From a checkpoint of a small transformer trained on Wikipedia: no biases in attention or MLP, 7837 steps.
Each number is 50 + 15 x the weight over its row's rms, rounded and kept within 0 to 99. Layers, rows and columns count from 0. The size before them is the row's rms in percent of the matrix's.

# layer 15 MLP down, 64x192, rms 0.0832, rows 0-50, columns 0-63
104:17 48 26 60 72 39 46 49 65 64 48 33 41 43 61 61 53 40 45 47 43 56 36 76 70 51 56 79 47 59 65 55 40 75 60 54 48 59 33 27 49 53 09 67 35 44 60 47 51 84 71 44 31 64 25 43 41 53 44 48 59 32 89 64
090:63 33 44 45 43 25 66 35 69 23 49 53 16 29 48 46 51 46 44 30 43 50 46 48 68 74 45 58 48 55 56 43 57 63 50 68 56 57 50 36 55 29 23 52 60 44 37 39 67 50 58 41 65 50 69 46 62 64 42 47 49 32 63 40
102:31 64 36 59 26 44 21 36 43 49 40 65 63 59 74 30 41 44 41 39 75 40 46 59 35 36 57 40 69 26 62 66 84 50 46 33 40 54 68 68 66 53 50 54 54 35 58 53 66 78 38 28 68 47 69 79 48 56 49 47 50 33 37 44
101:64 47 63 63 54 78 29 57 53 55 76 40 58 71 31 43 27 19 57 50 50 23 57 41 76 51 46 54 50 79 78 30 79 38 55 31 52 55 42 26 57 75 77 55 69 70 49 41 45 78 51 43 44 88 55 36 63 49 59 26 62 38 30 59
090:51 72 68 45 35 43 53 58 60 30 40 29 48 50 40 39 45 36 52 42 47 63 51 33 57 68 48 71 43 80 42 55 44 45 47 70 57 93 38 31 62 58 25 56 42 37 47 28 46 71 41 58 49 47 67 37 49 53 39 25 61 60 40 43
098:42 68 37 78 54 46 68 54 42 60 55 50 54 39 68 27 54 63 32 53 59 35 42 47 44 33 31 44 20 62 35 51 77 39 39 64 55 43 20 53 68 59 25 27 51 31 60 57 56 73 40 55 55 40 80 52 44 54 32 45 27 32 47 69
097:33 56 55 60 46 28 57 43 39 26 68 51 66 67 28 66 37 53 55 48 48 80 12 32 48 47 56 51 65 48 46 64 40 69 52 40 37 42 63 63 50 59 55 39 59 54 53 27 60 72 35 47 34 59 58 58 62 53 49 42 32 59 39 60
100:47 59 53 64 49 28 28 26 46 34 66 23 27 53 52 61 50 56 73 39 45 54 34 47 47 71 53 42 39 72 28 55 68 70 61 65 60 60 63 42 07 49 52 49 30 71 61 61 81 24 63 64 49 59 25 33 59 31 63 77 26 62 52 56
093:59 50 57 76 51 42 62 77 34 54 68 42 45 60 59 53 52 71 54 69 48 81 25 76 62 89 70 41 51 57 69 42 46 46 49 34 68 67 66 54 51 73 48 44 50 37 41 41 76 63 36 46 47 51 42 44 44 57 37 50 48 62 58 46
099:44 43 60 58 68 56 42 72 13 59 27 51 42 65 50 84 59 33 64 27 54 59 84 35 73 43 52 58 52 27 80 30 24 34 44 43 51 38 44 63 52 55 40 57 58 45 52 53 48 60 52 50 11 28 39 32 51 80 63 62 36 51 61 43
100:59 41 80 42 58 62 33 51 47 57 68 43 42 88 65 54 61 25 25 59 56 44 36 51 76 50 22 56 26 62 59 37 49 52 58 40 59 60 42 38 11 55 64 39 68 68 35 49 40 57 67 49 38 64 72 35 45 60 42 44 78 50 32 36
089:69 33 33 63 51 56 64 40 58 45 35 57 49 70 29 49 66 75 54 48 64 46 51 29 68 57 52 45 64 41 63 46 62 68 46 69 92 58 48 48 31 80 21 28 44 58 33 25 58 74 35 76 37 52 65 34 33 33 56 88 38 51 58 53
097:46 58 60 57 44 31 38 72 37 68 64 72 43 58 46 36 41 70 44 51 27 42 73 45 44 57 28 71 62 72 54 60 51 66 45 32 74 53 80 38 17 57 46 42 20 57 75 36 50 46 60 54 69 22 66 28 48 55 57 56 58 44 40 77
091:35 22 48 58 32 50 58 58 47 59 54 65 30 48 64 39 44 47 49 49 59 51 28 55 64 60 66 69 73 70 29 37 63 47 66 81 87 42 50 55 35 27 42 51 59 57 40 41 29 44 55 48 46 46 54 71 86 45 37 51 62 41 77 73
090:51 63 46 51 74 57 69 33 18 29 58 77 52 61 52 60 62 57 56 85 28 34 55 72 34 41 43 55 40 43 39 85 44 38 30 62 60 50 59 55 73 45 47 39 49 54 30 41 49 57 50 45 46 53 49 55 15 32 64 72 44 38 47 57
098:45 36 48 42 59 58 58 55 40 60 30 68 43 68 24 43 52 42 45 71 56 68 35 55 87 56 39 36 75 45 57 59 58 70 46 53 40 51 46 39 36 45 56 41 45 67 38 44 62 51 24 57 40 58 43 36 56 66 55 42 59 40 45 47
088:51 48 18 35 56 34 72 48 44 67 62 68 40 47 76 36 72 70 66 84 53 62 44 27 44 54 48 48 67 61 32 58 56 26 41 43 39 45 52 36 59 33 33 60 32 30 56 71 71 39 54 53 36 74 74 60 42 42 74 55 21 64 59 51
108:43 75 52 19 58 64 42 38 32 61 52 57 26 71 94 73 46 44 63 72 41 50 53 67 51 42 49 28 58 49 27 61 70 40 48 14 43 42 57 67 76 41 67 46 26 73 53 73 30 25 67 38 41 45 35 69 47 24 59 49 47 47 69 39
156:54 40 58 40 53 66 49 22 42 47 47 41 40 45 41 40 60 65 49 67 36 47 79 59 30 55 55 47 67 45 60 59 56 77 57 50 25 57 40 45 48 52 33 57 74 43 56 65 57 63 64 82 32 29 50 68 76 52 18 57 48 68 58 31
087:74 72 52 43 55 39 52 24 40 74 33 62 28 59 69 40 47 36 65 61 69 52 25 44 39 59 28 54 80 60 55 55 85 32 63 61 60 43 27 68 58 54 38 55 40 70 51 24 62 45 44 48 59 52 54 36 25 40 61 65 54 32 52 35
114:23 22 40 34 33 49 66 70 58 60 25 57 38 37 46 54 55 50 76 62 48 57 47 60 58 39 52 68 34 60 29 58 26 56 41 38 39 56 45 60 39 85 40 14 37 61 40 91 45 24 29 45 43 54 33 37 49 54 45 32 17 60 50 52
105:29 39 59 47 78 50 34 78 40 52 42 69 52 69 48 53 38 44 41 53 62 51 57 46 64 56 41 65 31 52 53 69 70 60 37 34 42 59 51 64 51 60 59 66 14 44 45 36 42 59 19 43 64 47 31 55 46 35 52 54 60 12 39 64
089:39 41 52 69 78 41 45 58 54 70 76 51 52 83 62 54 08 53 50 41 70 47 60 62 73 62 42 29 57 36 85 69 45 55 77 44 48 46 63 49 21 42 49 69 55 47 47 70 46 33 54 65 54 18 40 32 30 47 57 37 53 78 71 49
101:54 37 57 47 64 36 27 35 57 64 52 42 34 41 51 50 49 65 41 41 42 24 52 40 62 63 64 63 40 59 48 54 47 46 33 77 60 71 46 58 53 35 19 53 55 52 28 62 26 57 50 45 76 70 53 26 66 28 63 47 35 13 62 54
118:59 19 30 41 56 37 29 66 30 52 36 61 65 55 49 93 37 68 33 47 55 73 68 47 68 45 29 22 56 73 59 70 45 49 75 60 65 62 64 45 62 54 53 49 45 53 32 51 78 48 65 57 82 34 43 48 39 65 38 44 40 66 37 46
092:48 48 67 36 43 53 43 58 41 50 32 60 35 73 42 82 34 15 50 49 51 50 46 66 36 63 46 52 61 65 64 34 61 41 55 60 47 63 48 65 64 42 56 62 76 74 41 44 33 41 27 42 37 35 39 65 37 66 46 37 34 63 54 71
091:56 49 33 51 75 35 59 69 54 30 51 60 64 28 43 26 58 59 20 53 61 50 30 67 33 41 30 70 34 37 75 54 78 73 46 65 54 28 48 56 59 48 44 35 41 58 70 43 42 46 67 45 68 73 36 80 58 50 56 52 68 40 11 22
095:24 67 40 53 40 49 92 51 67 31 80 59 43 65 50 53 62 46 60 48 43 59 46 59 59 81 67 29 24 54 51 34 57 55 54 57 57 47 48 39 46 70 52 66 63 31 14 83 52 57 77 64 45 26 55 42 45 70 55 44 24 57 45 82
098:72 44 49 61 51 52 22 51 53 73 64 79 46 29 54 45 52 57 30 17 64 54 28 61 53 46 65 41 69 59 72 73 55 42 40 30 63 56 23 35 61 60 36 38 61 29 58 44 73 71 60 79 27 69 42 53 89 28 53 32 67 59 43 58
111:30 38 68 60 27 62 46 20 64 41 39 44 69 49 57 61 41 33 26 20 59 63 60 60 42 36 53 52 42 59 62 43 47 52 60 30 51 44 34 42 59 64 60 50 62 47 83 57 49 56 27 32 32 55 48 67 44 65 49 31 43 45 11 42
100:44 41 35 75 80 59 53 58 72 58 42 27 37 66 55 48 35 59 71 29 45 69 48 29 59 50 29 42 33 56 64 75 38 35 22 56 48 39 35 65 55 36 41 18 45 36 48 62 56 47 38 50 53 26 67 59 71 53 36 53 63 72 54 40
101:47 26 50 35 52 47 56 47 66 60 55 60 59 44 59 54 48 57 15 63 36 43 37 63 61 50 64 55 59 76 42 40 47 65 70 66 44 22 61 37 47 55 63 59 36 29 31 50 41 60 73 49 37 43 30 71 47 41 64 79 11 29 52 44
086:47 37 23 30 53 35 15 52 26 49 43 01 45 47 34 55 69 60 61 64 46 32 56 76 43 48 26 39 76 51 39 49 76 47 61 46 38 60 60 63 41 45 45 48 62 43 56 56 76 67 39 50 45 74 89 46 64 57 58 41 56 37 47 48
135:68 16 53 80 43 62 35 35 81 38 59 41 30 57 37 29 53 68 71 55 40 66 48 36 23 72 26 25 31 70 86 70 38 51 38 66 43 67 54 22 61 51 57 25 59 44 40 61 75 29 58 29 81 46 57 50 73 65 40 43 78 55 51 36
103:84 59 33 55 59 60 35 40 75 60 67 79 27 54 64 58 56 54 60 27 58 67 77 66 59 59 41 36 27 51 56 48 54 24 11 38 49 37 61 44 47 74 54 53 67 49 78 79 46 39 69 56 48 24 41 48 66 46 49 19 51 74 55 57
101:70 54 32 87 43 52 37 29 41 40 46 62 55 56 59 72 49 47 31 58 86 77 29 74 40 42 44 39 52 51 48 23 53 56 36 49 33 66 57 43 51 32 27 52 54 63 50 62 63 19 59 58 47 38 50 28 51 60 37 23 48 33 65 48
097:48 58 72 60 72 46 54 61 66 33 69 38 57 29 61 74 34 51 47 55 28 59 42 42 34 69 44 58 60 50 50 76 06 52 53 25 36 56 52 62 58 50 50 60 50 58 28 44 51 53 34 30 21 60 52 60 18 45 44 59 45 58 49 89
090:23 89 23 36 50 75 59 58 22 57 53 34 55 33 67 56 48 70 43 52 35 46 52 41 42 73 52 38 82 59 64 77 32 57 39 42 46 34 48 31 35 73 28 41 40 63 60 64 77 36 62 61 52 45 54 57 59 39 44 60 80 46 47 56
109:23 57 37 40 44 56 46 63 39 35 52 71 57 58 60 54 40 62 72 34 45 61 67 42 46 56 71 75 58 23 58 65 51 42 63 85 70 37 51 47 17 15 65 31 45 55 55 30 47 48 22 63 32 59 45 47 16 37 59 42 66 67 54 75
099:64 50 37 44 45 55 37 37 35 77 81 50 44 69 63 56 57 34 37 42 60 51 39 66 32 61 29 66 55 51 43 45 28 65 13 43 46 47 30 45 44 57 53 71 17 43 43 56 36 52 43 31 54 51 47 66 41 56 44 30 36 63 27 60
097:47 60 47 27 42 63 58 51 43 48 57 44 34 36 31 55 70 33 81 46 40 42 54 80 21 80 47 50 53 66 47 60 42 61 60 53 64 53 38 33 68 53 60 23 42 48 57 57 74 49 74 20 61 47 36 24 50 93 75 23 54 35 48 55
090:45 47 38 24 36 39 51 45 52 78 80 65 45 63 48 31 50 51 59 20 78 46 21 65 25 49 50 56 79 49 35 49 55 23 74 60 55 64 51 78 37 51 36 31 50 55 47 58 47 38 48 53 62 33 35 61 63 46 67 27 56 24 53 45
094:33 67 67 44 38 19 64 51 43 37 65 60 91 60 37 38 43 56 37 65 77 50 78 57 41 40 44 62 62 33 55 62 51 40 38 35 47 52 76 47 62 30 14 65 41 57 54 24 32 48 35 77 44 46 50 47 48 67 43 40 53 30 74 48
096:58 48 90 42 33 17 58 73 74 15 32 60 45 67 55 28 46 40 47 40 76 74 57 36 45 27 61 66 54 57 43 45 55 42 33 56 39 53 35 50 24 68 73 67 63 47 38 30 29 50 47 48 53 29 57 40 46 47 48 43 55 62 36 51
104:34 43 50 46 64 47 44 48 61 22 46 48 71 54 40 41 42 54 36 40 58 23 50 61 34 55 58 43 42 50 34 29 23 53 73 55 09 62 64 71 26 55 61 59 64 38 35 55 41 51 74 61 23 51 34 39 45 65 50 67 33 74 54 39
088:51 66 49 84 45 32 58 35 59 63 52 57 36 57 42 41 48 44 12 32 60 55 39 58 36 61 52 34 60 28 35 58 39 59 66 61 20 52 51 74 44 37 42 42 38 32 85 48 45 51 51 52 51 63 52 48 80 68 55 37 37 39 99 41
105:49 50 70 53 45 48 56 30 53 64 50 59 41 38 49 52 58 65 60 55 59 52 35 21 86 65 63 47 64 53 56 74 46 67 52 42 55 39 40 42 49 46 35 45 58 61 80 48 58 64 46 42 57 68 54 65 48 48 64 51 18 49 67 50
099:60 44 54 32 68 45 41 42 27 61 55 56 60 53 49 65 47 82 62 56 44 60 47 53 24 49 11 60 57 32 53 62 53 49 50 47 63 32 27 50 34 60 57 36 58 40 71 56 47 56 35 51 83 67 45 56 56 40 16 67 38 44 33 64
101:77 43 46 50 18 55 41 35 45 62 66 72 42 48 63 55 24 37 75 28 63 32 49 45 36 50 64 53 23 63 41 40 35 44 54 62 38 48 64 63 55 53 40 50 24 52 40 60 60 43 54 42 56 54 68 75 42 40 33 44 39 45 71 46
097:75 43 52 25 26 27 54 48 30 73 51 58 39 54 59 48 30 45 85 66 46 49 59 21 49 47 51 13 78 53 47 57 61 62 56 73 48 57 72 51 49 25 69 27 61 81 60 54 24 53 81 60 44 66 74 53 57 30 60 52 37 48 58 49
102:54 60 61 58 68 47 68 56 70 51 65 44 48 61 38 53 76 58 37 43 42 62 77 54 62 74 80 36 58 46 49 74 46 52 52 23 48 42 60 69 34 72 63 46 45 49 59 57 29 44 57 37 43 67 55 54 34 53 65 43 61 57 50 52